Each number is 128 + 32 x the weight over its row's rms, rounded and kept within 0 to 255. Layers, rows and columns count from 0. The size above them is the row's rms in percent of the matrix's.

# layer 5 MLP up, 256x64, rms 0.11, rows 9-61, columns 0-63
size [ 96  89  77  89  97 103  97  86 100  82  93  93  97  95  98  69 119 101 105 101 103 115  89 102  84  93  86  86 117 109  93  91 117  86  99 100 112 119 103  91  77  95  93  92 129 141  89  94 128  94 100  95 120]
[[108 176 129 116 162  98 102 138 152 121 129 139 103  85 123 116 138 124 133 171 131 100 127 131 123 123 153 127 139 109 107 124 134 161 159 144 199 124 166 155  65 117  53 122  69  57 138 174 128 140 179 154  79  77 232 147 146  93 100 138 120 136 126 136]
 [167 101 153 142 153 127 136  91 163 170 111 119  99  84 149  70 162 130 148 149 127 125  97 141 154 155  86 120 129 182 120 105 101 166 134 117  83  53 135 129 211  84  94 152  52 126 143 119 196 151 166  93 109 173 144 107  92 113 108 135 157 131 137 136]
 [214 164 171 105 158  63 173 129 118 122 109  62 157  98 137 119 170 125  71 171 124 108 119 127  72  90 145 137 138  96 104 118  99 130 147 103 128 140 173 108  82 172 102 150 113 133 166 147 138 154 169 177 110 150  81  92 164 141 122 103  83 132  99 147]
 [101 167 203 131 145 183 176 108 119 136  80 119 108 102  72  78 110 124 112 158 111  86 180 177 131  92 121 150 126 118 127 135 120  69 107 113 108 141 157 139 188 160 114 112  74 162 111 133 147 116 107  78 172 149 124 116 147 121 134 177  73 164 161 176]
 [ 94 143 122 151 112  84 188 161 109 139  76 128 130  93 127 169 107  92 107 148 116 137 149 170  86 115  90  85 137  62 153 161 134 140  85 140 170 134 141 138 183 212 124 120 130 149 142 169  82 181  59 152 121 179 146  89 102 161 145 144 113 138 130 130]
 [139  82 169 138 128 135  37 173 137 133 142  97  83 114 145 158  54 173 194 139  94 113 175 145  74 128 148 142  77  96 123  95 153 109 107 176 153 164 125 158 135 103 167 101 154 159 106 126 126 141 127 184 111 170 139 118 165 103  91 128  95 151 126 116]
 [136 154 153 138 173  83 107 130 117 129  79 125 183 150 124 168 163 104 151 184 185 100 182 103  96 113 126 149 119 195 113 114 141  82 131 151 101 132 162 143  82  68 114  98 157 159 165  94 141  88  77 109 168 115 121 123 144  94 164 135 179 161 129  74]
 [186 136  79 105 165  98 148 167  84 124 187 121  99 160 129 125  81 165 190 127 111  96 112 139 207 131  78 112 102 151 110  98 122 125 126 105 107 127 190 185  66 150  70 144 116 127 133 169 142 121 116 120 115 104 148  76 100 104 117 183 116 123 128 116]
 [106 104 121 129 137 198 154 120 184 106 170 147 108 137 144 146 104 111  90  99 133  88 142 157 134  87 155 126 126 122  48 188  96 168  87  83 128  78 146 169 105  98 124 155 130 126 114 196 104  92 105 130 142 119 178 156 174 160  91  76 128 136  79 137]
 [173 108 117 152 112 188 146 143 107 114 156 123  90  96 117 141 164 106  91 123 118 100 128 142 115 152  24 153 116 145 119 144 113 147  65 167 136 139 171 172 156 107  69 141 109 111  99  72 208 180 121 122  88 105 122  96 114 114 149 163 103 158 127  95]
 [166 115 158 138 170 131 144  64 115 112 168  90 108 109 119 106 155 147  92 142 132 122 105 116 120 153 165 140 153 140  45 186  78  88 153  84 119 158 163 117 114 151 156 128 153  99 165 128 122 142 168 123 151 164 138 187 125 168 103 143 193 130  59  70]
 [ 98 144  93 128 166 100  55 146  70 160  94  90 103 155 117 130 115 151 162 189 128 129  91  84 172 133 130 158 167 156 139  87 107 152 162 172 102 120 121 154 134 103 145 145 166 149 115 104  47 177 107 111  94 137  93 164 130  88 131 189 141 131  80 112]
 [137 100 153 113 106 156 171 184  66  82  91 128 137 179  92  97  77 117  96 140 160 108 136  91 102 156 127 125  99 133 124 116 152 112 125 130 108 107 157 110 181 123 148 142 168 152 153 221 191 119 116  98 123 130 115  76 199 108  87 120  94 155 154 146]
 [ 48  41 158 165  95  67 120 130  82 146 112 120 137 181 105 129 158 127 146 155 124 113 131 102  91 132 162 140 163 133 149 159  57 134 132 122 153 143 133 136 142 189 118  81 103  68 127 158 136 123 143 143 115 135 146 119 167 170  81 168 190 126 128 106]
 [ 98  78 141 178 110 133 130 120 112 177 153 158 170  96 123  85 145 158 174 140 165 132 139 113 119 153  76 103 153 141 181 123  91 124 101 168 123  97 137 103 125  75  49 105 142 102 137 136 175 135 120 121 217 114 173 116  73 129 126  77 142 173 135 100]
 [ 84  97  99 100 137 107 134 121 143 144 112 165 148 140 129 109 187 178 162 163 171  95 107 117 101  80  82 146 146 197 126 107 109 141 154  85 162 121 187 126  63 106 130  32 154 113 137  98 146 109 123 153  88 179 134 188 107 129 119 133 107 149 142 139]
 [165 110 140 168 141 124 138 164 158 176 108 126 139 177 138  61  56 165  65 108 155 131 165 114 109 116 163 192 132 139 108 152  95 157 175 122 100 120 117 108 113 152 162  80  81  90 158 100  57 103 142 123  86 145 108 113 151 151  85  95 138 108 163 131]
 [147 155 149 150 155  83  86 146 142 158 103  87 104 122 161 191 147 108 118 145  68 127  97 132 116 138 124  37 186 119 157 116 124 132  85 104 198 162 157 201  96 108  84 108 135  87 115 124 160 115 162 161 153 135 111 152  86 138 124 138 108 102 173 148]
 [180 149 109 163 163 114 134 169 189 113 133 109 101  70 169 158 160 144 110 117 156 160 143  94 147 152 128 128 149  93 124 144  69 157 103 144 144  73 133 178 163 129 116 145  73 110 151  62  42 110 185 169 132 105 142 110 113 138 105 103 104 172 124 140]
 [159 153 120 102 174 189 104 150 145 132 153 143 157 127 111 142  98 149 117 129 116 112 163 111  70  94 129 141 111 134 174 217 112 107 169 163  93 184 133 154 176  83 113 118 118 140  85 102  36 121 100 144 121 103  62 129 139 148 154 132  88 151 112 158]
 [173 116 136 123  97 101 121 137 107 166  87  79  97  69 123 103 133  57 171 150 134 151 172 117 117 140 153 181 111 142 100 172 176  86 143 177 125 118  80 111 196 149 159 117 139 201 103  74 125 106  97 167 135 139 177 108 139 107 154 119 131  99 156 140]
 [129 126 148 119 116  96 106 141 140 131 124 114 107 106  93 180 163  97 218 146 118 132 138 144 125 198  92  93 142 161 159 115 127 146 118  68 186 110 131 198 116 181 118  90 106  74 116 113 161 126 128 139 204 144 173 154 132 102 174 100 148 133 103  88]
 [169 125 157 144 123 157  99 140  98 140 149 120 115 202 173 206 138  65 108 157 158  95 102 113  92 192 116 149 119 159 162 104 140 148 128 101  88 131  81 143  93 148 161 104 141  80  73 164 100  96  98 157 129 124 191 154  95 133 158 154 147  85 117 139]
 [164 122 104  66 169 141 106 191 172 122 124 126 104  96  70 177 159 150 157 145 151 134 164 146 117 147 129 137 145 159  88  75 126 122  98 116 165 158 166 180 115  95  75 141 149  93 118 165  86 101 134 147  95  78 130 135  69 112 131 174  82 167 102  90]
 [174 110  94 157 120 112 103 181 174 126 150  67  73 164 140 106 140 208  71 112 124 114 138 134 133  90 130 132 104 133 172 161 120 133 112  86 151 111 184  98 173 205  96 155 111 132 123 163 153 102 152  84 147 166 156 134  80 124 107 140 112  96  86 124]
 [124 108 178  94 161 116  85  95 102 111 108 129 114 124 153 193 101 135 127 136 120 114 146 104 118 128 134 141 122 115 180 166  45 125 107 127 140 141 175 138 119  48 162 171 174 113  99 125 124 131 182 114  58 109  92 150 140 146 125 168 183  60  93 148]
 [131 103 114  98 134 123 146  88 116 144 107 103 110  62 188 109 106  98 155 108 180 133 119  79  95 159  56 171 185 117 195 154 150 156 148  92 104 111 152 167 159 102 110 136  91 131 132  97 113 176 101  70 115 170  72 101 126 136 143  84  95 149 122 132]
 [103 141  96 137 108 138 152 175  91 188 162 106 144 144  66  77  96 105  93 105  83 130 118  81 130  70 139 154 121 142 115 146  98 183 131 199 119 147 158 125 130  66 148 189 123 171  78 135 114 137  90 174 107  97 140 152 104 154 162 139 127 100  82 118]
 [103  68  72 122  54  94 103 134  74  88 123  82 130 167 178 215 106 110 158 115 130 109 151 140 112 135 115 138 113 159 177 142  95 143 170 144 128 120 160  43 129 171  93 144 127 139 133 140  99 132 109 173 139 120 109 115 168 146  76 100 154 120 129 131]
 [125 150 101 175 138 158 134 101 176 153 141  76 101  87 135 142 153 133 189 175 175  73  94 101  73 147 117  65  67 113 171 108 150 114 167 181 111 136 130 159  98 102 151 143  97 121 140 126  96 162 169  69 128 142 102 104 175 104 113 129 128 177 113 124]
 [117  61 100 102  97  95  93 121 117 123  78 123 169 141 117 172 124  21 151  91 167 149 146 130 117  99 110 103 151  91 123 123 117 115 125 156 110 172 117 160  68 129 149 151 117 110  99 141 121  66 176 189 149 125 179 137 115 142 167 109 175  90 112 146]
 [158 100 117 152 120 157 167 202 135 153  92 189  69 153  75 135 169  98 176  97 115 161 157 147 136 125 138 155 113 108  69 145  92 137 143 106 102  91 137 177 154  87 138 119 121  84 140  77 110 133 116 138 135 114  67  80 130 154 106 122  63 101 101  92]
 [119 165  97 167 163 123 133 111 165 156 134  92 106 125 186 177  69 111 109 133 117 131 190  96 123 181 196 138 171 164 100 139 101 145 169 120  92 107  87 161 148 123 109 124 159 107 106 144 135  94 112 176 138 106 140 143  49 146 187  79 100 135 158 114]
 [104 104 142 130 127 125  69 125 168  86 101 108 123 102 143 161 170 178 117 130 111 178 147 121 120 147 110 153 180 139 104 105  43 174 166 186 118 144 157 137 101 134 192 126 108 193 136 112 161 109 124 111 119 129 125  74 159 115  60 160 170 142 118 180]
 [123 116 136 136 169 135 119 101 129 106  88 113 172 117 195 112  98 126 174 140 129 115 113 131  85 112 129 178 138 111  98 140 115 108 111 122 214 175 147 175 145 100 119 171 123 112  82  41 101 107 141 158 153 159 182 140 101 111 131  68  99  58 154 130]
 [146 152  65 122 149 187  76 103 164 197 119 138 108 117  85 155  91 155 146 126 114 135 186 119 100 120 148 150 148 103 148 152 153 150 137 134  59 168 158 142 138 128 138  78 146 181  78 156 153 132 102 146 167 111  94 118  95 210 153 101 154 136  87 126]
 [146 152 153 136 154 119 110 173 101  82 186 149 176 164 139  65  86 102 171 164 112 101 129 114 128  86 108 121 151 158 118 122 121 131 104 134 138  32 133 165  84 133 144  70 128 138 104 125 164 158  82 140 114 183 161 171 112 158 164 161  74 116  98 122]
 [200 192 103 145 125 164  83 158 112 110 104  60 112 172 150 152 112 163 176 164 145 155  92  98 102 139 125 114 125 128 114  82 117 110 136  62 170 168 159 139 156 101 147 208 108 149 129 170 119 148 102 101 137 151 150 115 118 165 130 146  79 166 128  90]
 [103 119 115 163 132 110 113  81 126 165  78 175 100 102 116 154 164 116 163 154 184 117 125 133 140  77 159 120 151  83  70 151 157 141 131 180 114 191 147 139 183 111 114 172 158 137 135 105  67  96 125 136 114  94 133 144  89 139 100 194 141  96 146 202]
 [ 93 117 119 154 109 143 113  73  93 170 157 121  87 127 143 141 122 131 132 126 127  62 167 131 128  46 102  83 159 150  98 177 163 155 131 122 171 154 136 147 130 109 138 145 144 187  99  89 134 100 200 117 168 154 104 180 133  74 108 139  79 122 101  71]
 [135 103 120 133 127 160  96 152 163 131 145  81 115 133 130 131 126 143 177 113 155 129 131  97 151 113 132  88 156  92 114 110 105 109 115 162  89 132 121  79 200  77  75 166  98 126 147 172 118 133 141 153 169 105 186 167  98  26 100  91 173 169 100 163]
 [128 119 131  94 155 188 130 111 164 165 133 148  93  76 135 111 131 130 126 135 157  61 107 111  80 127  35  39  94 153 150 154 154 141 110 122  81  92 138 109 118  90 109 158 114 133 169  74  93 166 137 108 155 153 147  84 133 136 167  95 102 122 151 156]
 [115 119 142 124 125  75 168  99 187 117  94 111 119  75 129 149 134 118 154 201  84 149 169 160 157 190 134 195 111 150 118  93 107 188 130 130 110 143 170 153 127  76 109 125 122  99 102 126 196 110 132 137 141 113 111 135  70 142 147 124 106  58  88 147]
 [ 87 122 115 131 103  65 131  65 154 145 180 135 112 145 152 169  86 145 187 111 108  64 143  93 104 108 116 141 138 136 144  71 107 121 134 103 119 125 140 145 135  72 161 145 124  47 139 189 108 117 168 140 203 138 139 110 132 102 100 161  81  89 128 153]
 [126 137 102 187 148 202 117  98 114 163 187 101 107  91 152 189  95 118 104 170  87 118 166 130 100 177 119  75 143  75 148 123 138 113 133 148 111 130 144 133 169 167 148 149  84 110  94 169 114 117 168 110 108  86 127 117 145  69  80 138 111 154  84  82]
 [165 114  98 156 120 116 158  98 150  87 149  91 137 187 130 116 177 124 143 145 193 120  85 124 117 170 123 127 145 125 141 157 109 104 109 122 185 134 150 144 214  97 200  99  91 140  82 152  98 109 111 158 151 152 110 140  78  75 107 104 153  66  94 113]
 [125  93  95 177 114 132 121 110 132 113 200 126  93 131 173 131 114 163  60  77 109  92 121 212 118 171 160 142 209 159  78 159 120 126 138  98 119 129 133 139 112 101 124  56  92 119 124 167 101 162 164 151 140 119 106 129 115 166 131 118 146 116 148  78]
 [192 169 150 124  63 149 178 174 110 119 122 113 152 127 107 127  86 134  59 109 181  71 155 123 156 133  88 128 165  84  80  92 135 164 106 139 100  99 137 153 130 139 174 130 149 124  63 137 119 126 107 121 128  97 133 131 158  76 132 100 168  89 194 150]
 [170  92 175  97 135  87 126 180 164  69  88 122 130 145 159 147 126 158 145 168 125 125 139 138  92 106 122 123 152 121 116 110 132  98 155 143 183 132 160 169  84  51 195  73 133 150 100  95 157  80 175 172 101 136 143 154 114 125  71 139 113  82 146 143]
 [ 72  71  99 138 173 199 157  65 111 200  99 157 110 143 152 139 112  93 142 109 124 126 175 122 129  96  62  45 118 104 113 119  84 133 117 124 122 123 140 156 152 167 114 148 135 100  91 174 122 143 160 152 150 159 143 173 129 130 148 117  68 128 124 103]
 [125 108 199 122 134 143 103 151 106 101 107  79 128 162 113 133 137  88 113 155 126 108 121 120 118 118 149 152 185 132 129  90 111 110 143 121  96 130 104 150 192 132 164 129 238 123 129  84 171 169 138  97 102 210 107  85 130 125 107 133  75 172  93  98]
 [123 121 119  81 144  62 124 147 101  59  79 152  89 155 159 145 108  95 126 140  95 148 141 157  89  99 133 128  94 128 145 158 182 114 137 150 189 169 176 159 152 211 125  79 117 124  74 144 145  82 132 141 109 143 138 117 124 167  74 173 166 138 152 130]
 [102  87 135 103 128 122 118  75  82 115  57 127 162 102 110 162 118  49 141 148 174  45 161 172 157 179 140 123 171 135  92 124  89 187 150 132 101 138 139 104 115 180  88 104 152 142 116 158 161 106 152 155 150 162 157 131 119 138  90 108 139 103 151 149]]
# layer 5 MLP down (transposed), 256x64, rms 0.119, rows 9-60, columns 0-63
size [103 101  84  91 113  96  83  90 102  90  71  75  93 107  85  94 114 109 124 109 101  98  90  91  91  84  85  94 118  97 102  76 108  89 102  92 109 113  77  82  83  97  88 101 134 172  81 103 125  95 100  88]
[[157 140 148 126 136 116  73 152 115 196 163 189 160 133 137 130 143 150 143 139 189 113 159  78  73 178 123  82 189 132 117 120 156 147 148 149 116 175 157 113 134 112 117 168 157 158 181 116 150 144 134 107 161 115 163  85 152  52 190 139 140 151 154 139]
 [112 157 141 177 131 162 168 123 170  82  71  89 148 111 184 131 113 101 116 131 144 101 132 116 156 148 114 131 192 118 109 113 138 135 113 100 142 124 102 140  82 152 134  78 103  32  91 124  80  89 142 132  61  91  78 161 104 108  84 158 127 105  94 153]
 [104 135 116 142 122 142 104  57 150  98 180 135 124  40 135 175  93 145 142 120 144 128 137 111  53 100  92 116 138  57 106 107  96 126  98 100 153 180 148  86 141 141 107 113 103 154 143  94 143 143 170 120 121 121 123  66 144  90 133 205 141 121 157  89]
 [137 185 132 102 159 115 125 169 129  73 147 126 140 123 186 116 137 126 114 140 158 145 159 139 156 159 181 153  82 105 159 103 191 130  68 107 168 118 116 135 156 161 139 112 157 142 162 175 130 191 154 181 116 108 122 139 127  96 146 110 212 111 180 183]
 [103 140 118 140 125  71 136 113 160 137 164  83 136 140 155 158 124 122 108  77 171 140 132 165 117  66  65 181  85 143 239 110 109 135 165 126 106 156 132 113 186 128 161  84 126  98 164 153 146 108 127 151  96 182 112 103 103 101 125  95 149 113 149 101]
 [132  91 164  78 165 120  52 106 118 114 107 104 100  90 148 148 163 110 137 119 142 177 155 175 105 124 173 132 102 168 140 217 141 176 119 131 123 150 143 141  87  73 110  83 114 180 135  91 115 122 151 130 175  56 126 128  97  88 145 106 143  96 146 125]
 [ 80 149 145  91  94 142  86 151  74 160 119  79 100  89 105 157 109 133 186 123 127 128 152 144 130 128 136 130  93 118 103 159 116 165 147 109 127 157 113 144  74 177 151  94 117  73 119 119  97 129 112 204 182 209 171 116 126 210 118 130 132 135 113 116]
 [123  81 137 119  73 123 126  96 134 148 133 172 138  93 124 135 117 131 123  51 136 131 171 157 194 102  96 148 126  62 115 136 108 155 114 141  86 106 151 136 121  86 121 158 101 137 147 148  52 123  99  90 158  89 178  88 121  54 132 104  98 198 135 120]
 [129 144 168  64 169 177  92 117 173 150 167 169 140 192 124 146  93 110 172 120 194 107 123 147 114 147 129  71 184 155 150 110 129 124 128 113 130 137 137 135  69 144  58 172 136 171  99 122 100 126 170  92 188 139 111 130 125 132 118 115  99 116  78 162]
 [119 192 122 103 126 139 144  95 139 116 162 166  88 194  87  99 153 150 107 163 143 148 108 131 100 144 131 176 172 134  96 166 137 117 112 196 152 157 142 110 129  37  54 162 140 118 107 146 140 100 123 145 121 139  77 148 107  48 130 145 158 156 133 123]
 [109 139 123 114  88  62  99 111 144 136 108 192 163 126 121 189  83  90 160 158 112 163 139 105 114  78  77 101 161 196 124 139 118 129 118  92 104 161 174 163 126 106  86 153 106  78 128 170 105 128 127 106 191 104 169  79 133 106 115 109  73 126 123 101]
 [ 65  85 114 188 131 119 164  82  75 197 153 159 155 128 108 184 116  89 160 117 103 115 129 143 116 158  71  90 143 152 111 112 113 106 108 137  60 176 204 115 117 134  68 172 143 135 119 147 145 103 124 112 153 150 171 160 117 117 167 139 122 118 115 110]
 [165  99  86 142 122 164 167  67  72 146 101 112  65 101 140 133 154 150 213 192 133 128 154 158  85 135  90 137 110 110  97 103 127 116  94  73 144 112 195 182 124 130 103 150 137 151 137 124 159  83 136 121 118 115 112  95  97 174 151 168 100 132 146 103]
 [107  85 124 146  67 136 103 119 123  50  77 149 140  70  75 103 143 172 124 159 158 103  89 196 132 119  59  99  86 166 129 143  79 120 147  89 125  93  92  75  97  81 151 154 110 133 140 101 122 147 114 116 132 128 165 119  98 110 126  85 121 155 126 162]
 [140 104 126  97 153  57 102 140  95 120 109  94 130  96 129  97  77 138  78  71 113 114  84 135 140 165 156 154 147 185 130  63  93 146 150 111 167 129  96 203  96 118 113 103 169  97 131 167  93 111 107 177 115 155  85 122 135  93  85  79 126 116 162 107]
 [101 104  77 132 114 114 105  95 116 127  81 125 151 116 116  53 110  97 115 108  74  64 146  88 117 103 127  95 139 167 114 121 111 101 102  92  69 140 132  92  87  71 116  87  87 123 110  60  98 119  99  91 129 116  85  97 112  77  84  93  98 130 150  93]
 [125 145 185 154 125 107 175 147 117 136 110  62  67 152 159  94 119 152 153 142 134 183 123 120 115 132 107 136 138 148  84 179 127  73 119 145 152 150 207  65 117  57 187 124 149 108 129 155 172  80  99  95 120 175 140 129 139 126 172 141 133 107 102 117]
 [102 124 114 201 148  86 107 159 162  79  94 121  94 117 173 100 117 157 137 100  70 167 104 131  76 194 200 123 143 111 133 135 124 111 113 186 129 163 117 110 130 117 111 175 125 134 166 103 191 101 171 112 198 117 129 169 122 156 141 132 165 122 148 119]
 [131 155 159  89 150 143 156  99  86 132 131 141 158 118  78 188 138  95 148 183 147 153 185 120 171  98 104  97 100  56 126 142 133 121 105 159 131 121 128 188  72  99 115 140 123 143 121 107 126 162  78 146 118  97 185  42 140 142 179 105 114 118 100 165]
 [133 127 127  76 123 117 144  70  88  77  97 179 113 159 145 181 193 122 126 167 155 130 133 151 144 152  96 102 111 157 124 142 120 112 113 203 201 132 131 182 143 172 155 122 152  81 153  99  78 126 180 173 159 129 154 138 120  72 138 133 145  99 120  99]
 [ 86 142  90 167  84 104 144 124 177 135 127 145  68  99 156 128 161  94 147 174 108 113 108 135 145 180 170 111 133 103 110 143  71 146 155  72 129 150 187 130  90  44 109 143 115 160 178 124 103 148 118 129  97 113 109 136 114 162 215 164 135 106 107 129]
 [129  98 102 178 145 106 207 115 107 133 163 134  97 120 117 136  90 119 165  79 111 110 140  72 121 103  42  77  99 126  73 117 154  79 146 119 121 134 179 123 116  87 105 189  93 116 137 147 167  91 136  94 124 141 147 114 126 121 158 150 128 109 168  58]
 [160 143 139 198  95 153 215 197 153 132 137 111 144 161 195 104 149 106 141 108  84 103  60 145 145 181 133 141 114 115 163 155 156 158 130 100 114 127 116 106 143  88 169  96 138 148  91 100 138 120 106 146  98  89 129 198 110 150 142 117 150 142 179 125]
 [145 102 107  65 149 105 158 140 153 196 142 126  89 104  96 146 131 129 165 146 147 109 170 130  84 113 142 155 125 136 100 177 182 179 129 136 132 145  81 150 141 111 132 123 106 162 166 216  88 129 102 149 158 122 147 130 152  75 144 202  70 172 121 113]
 [147 132 162 167  92 121  71 138 153 114 104  92 161 156 143 117 115 124 118 114 117  82 127 175 122 118  89  93 154  38 181 182 183 132 104 103 118  72 128 139 184 136  61 141 152 133 122 105 157 135 118  94 124 146  83 120  95  94  96 107 117 181  97  88]
 [ 89 139 165 168 104 126 140  48  94 143 107 120 128 142 114  99 117 131 173 127 110 109 166 135 106 126  81 134 125 163 158 174  65 101 150 133 116 181 149 146 136 166 136 136 103 119 194 131  95  96  92  73  96  56 141 120 132 124 192 101 118  76  81 159]
 [ 85 117 173 133 157 175 101  90 103 117  93 134  82 147 154 116 114 148  86 100 110 112 133 123 152 200 119 191 149 176 141 127 112 110 163 136 143 137 151 132 126 128 170 146 157 101 149 118 166  71 145 131 108  89 143 210 117  98 173  31 144 100 119 127]
 [ 68 127  99 169 135 109 191 124 138 155 163 104 150 117 106 163 159 124  82  67  86 162 120 161 156 132 118  69 127 126  93 153 192 147 123 179 151 167 120 131  87  93 181 159 122 136 173 148  65 108 112 127 108 126 101 118 128 116 125  50 124 114 118  83]
 [156 120 125 119  97 127 166  99 125 147 124 152 178 150 140 134 180  99  91 115 168 158 141 185 216  96 130  97 142 146 119 154 142 158 100 157 139  51 167 158 155 118 109 123 132 123 111 120  65 174 149 167 133 181 193  66 104 151 107 131 153 124 119  96]
 [159 151 101  84  98 153 205 104 136 155 169 174 124 182 146 142 168 151 146 106 116 119 136  95 153 114 115 122 185 123 141  73 102  76 107 157 142 178 176 174 129 139 128 122 139  82 211 109 147 114 115 110 100  86  75 120 117 112 183 157 123 162 111 132]
 [157 137 126  88 129 138 159 172  84 121  72  81 157 136 150 161 148 110 101 176 123 142 123 155 157 127 157 131  65  65 153 154 138  96 162 132 122 110 146 179  82 142 146  67 135  81 119 110  93 181 130 188 176 155  69 145 108 147 160  97 155 173 125 139]
 [148 143 125 141 160  70  81 133  96 178 147 164 172  97 133 175 171 162 123 104 102  89 140 135  92 121  78 107  89 145 117 183 119 152  75 145 139 155 151 141 129 121 112  60 187 164  99 111 125  91 134 120 132 151 135 162 185 207 157 179 115 133 121 139]
 [195 139 113 118 137 103 177 138  74 139 162 106 108 119  51 189  76 128 180 180 131  91 163 120 149 145 134 135 111 109 150  98 152  42 138 165 192 113 108 102 117 173 130 163 128 128  71 129 133 165  99 148 131 114 135 118 130 158 135 117 153 176 127 147]
 [179 116 141 153 111 177 120 117 190  36 117 147  79 181 124  91 161 137 162 116 108 142 122 124 148 134 187  87 168 125 135  73  91  46 134 129 127 161 115  90 118 132 166 133 103 187 123 120 127 132  86 131  86  90 162 139 116 127  86 143 153 143 146 139]
 [106 133 127 133 129 133  88 154 197 123  93  96 120 154 150 106 141 137 103 200 176 144  68 124 118 160 136 116  97 156 183 123 101 101  59 142 167 102 130  71 138 140 113  94 161 127 125 141 103 157 133 153  94 152 131 106 124 199  35 115 142  99  88 133]
 [120 192 175 133 151 137  96 163 108  91  79 116 145 134  86 141 135  92  99 137 155  84 110 105 161 151 117 188 103  89 142 128 140 128  75 149  90 104 109 105 137 132 152  50 153  94  86 159 160 158 140 111 159  95  71 117 144 112  93 121 218 135 107 147]
 [117 155 140  95 123 183 143  98  92 149  84 195 199 125 147 201 147  98 134 162 156 173 117 126 110 154  99 103 159 138 103  96 121 156 124  79 109 109 148 199 146 156  89 141 162 141 147 108 103 184 137 127 129 167 149  64 155 112 156 149 102 138  96  87]
 [143  98 138 158  91 156  44 176 130  99 122 111 131 102 158  74 139 103 111 170 149 129 143 142 111 186 119 132 109 146 108  71 160 101 120 145 107  62 118  64 152 135 132 166 206 173 105  78 157 120  83 126 148 114 145 161 150 140  98 144 133 151 130 183]
 [168 115 150  85  75 105  80  73 102 147 110 149 167 112  86 140 142 161 170 201 148  81  87 122  98  95 137  87 110 109 142 150 124 154 130 116 102 163 196 161 130 107 100 107  92 108 117 113 137  50 148 128 162 113 173 165  98 152 105 168 108 125 138 172]
 [156 167 177 170 149 138 148 145 130 125 113 148 105 134 134  93 176 131 107 149  91 100 140 113 126 135 172 140 150 155 147 117 118  91 195 115 152  91  80 115 139 136 218 125 149 111 106 132 156  99 176 166 112 116  69 179 176  89  97 154 200  92  99 162]
 [101  87 142 172 114 100 134 154  87 137 105 164 165 126 125 173 124 115 149 136 144  76 111 102 172 147 156  97 123  99  82 117 125 137 124 169 127  95 139  87 113 170 122 162 149 127 150 202  92 114 152 221 181 197 140  79 140 117 171 146 127  77 137 116]
 [108 171  79 116  88 129 153 151 123 127  56 108 100 151 117 131 109 134  93 158  31 174 117 182 110 165 135 109 143 157 156 135 101  92 165  95 160 123 110 110 136 163 155 121 162 102 174 140  71 101 139 150  97 148  82 194 118 114 106 107 165 110 168 149]
 [149 128 117 109 124 105 135 143 185  85 130  54  79 122 136 117 123 140 141 172  70  87  59  46 131 131 167 161 103  74 121 113 125 133 113 144 168  95  94 120 131 120 111 153 120 113 146 155 146 151 143 148 143 143  87 184  67 107  90 149 201 142 133 152]
 [ 92 133 121 157 127 187  70 130 169 129 110 137  72 155 173  58 123 138 126 155 124  90 124 100 137 103 170 137 141 128 128 115  86  91 165 132 130  76  91  69 176 130 168 104 173 128 172 106 133 133 148 166 203  70 154 153 147 134  82 145 139 101 122 152]
 [143 117  40 125  90 137 115 151 144 161  86 147 164 139 157 160 170 126 165 142 130 150 102 157  90 107 185 136 123  73  73 112 181  64 132 158 139 113 122 142 119 171 121 122 103 119  89 124  53 190 159 150 185 184 129 136 113 147 125 143 117 124 114 103]
 [ 90  81 130 114 166 118  70 129 116 133 100 115 100  88 106 105  83 124 116 121  62 126 173  96 117 140 156 101 115 159  84  97 196 128 143 146 100 110 128 151  75 191 116 180 104 109 181  94 157 149 134 106 108  82 173 118 177 170 159 119  90 174 145 126]
 [143 126 123 158 119  80 138  73  57 167 187 143 108  63 141 111 134 164 147 128  75 127  84  84  45 188  92 145  92 132 150 120 111 121  88  91 123 119 138 155  92  89 106 132 134 123 135 126 146 129 151 123 130 121 133  80 168 191 131 140 142 124 119  61]
 [129 127 141 163 119  72 118 160  87 170  95 138 184  95  90 126 125 109  69 149 162  72 122 119 117 150 108 116 141 116 159 130 112 181 127  74 104 106 126 130 141  66 103  78 161 104 124 138  74  74 146 150 212 164  88 146 134 137  73 162 147 109 111 145]
 [ 72 117 126 118 138  95 130 150 169  97 101 146 115 200 180 108 150 102 136 164 118 119 109 180 111 141  96 169 148 158 136 112 178 103 132 105 162  73 134 178 115 181 164 124 156  64 124 114 128 121 174 171  69  93 103 150 133 154 102 158 149  64 129 166]
 [114 155 166 113 118 101  68  88 112  95 131 160  91 159 161 127 194 114 128 170 124 201 137 138 125 138 102 141 169 125 145 123 117 120  94 114 126  65 136 122 113 132 139  79 168  99 104  84 129 153 158 183  73 120 109 177 154 127  38 163 140  91 145 151]
 [119 105 114  89 114 119 174 127 126 164 158 142 125 110  39 118 161 141 186 126 164 155 127  79 180  73  89  83  91 102 142 141 140 173 125 135 131 186 136 116 114 132 138 140 136 139 158 107 129 153 156 108 193 189 141 103 103 139 163 134  82 209 143 138]
 [161 146 182 162 110 120 163 167 124 169 118  95 192  92 106  78 164 150 158 159 132 124 153 134  93 171 122 123 188 137 182 145 115 105 115 106 111  60 133 128 118 120 103  92 141 108 180 138 111 150 120 126 143 198 151 137 119  96 200 150 154 167 113  65]]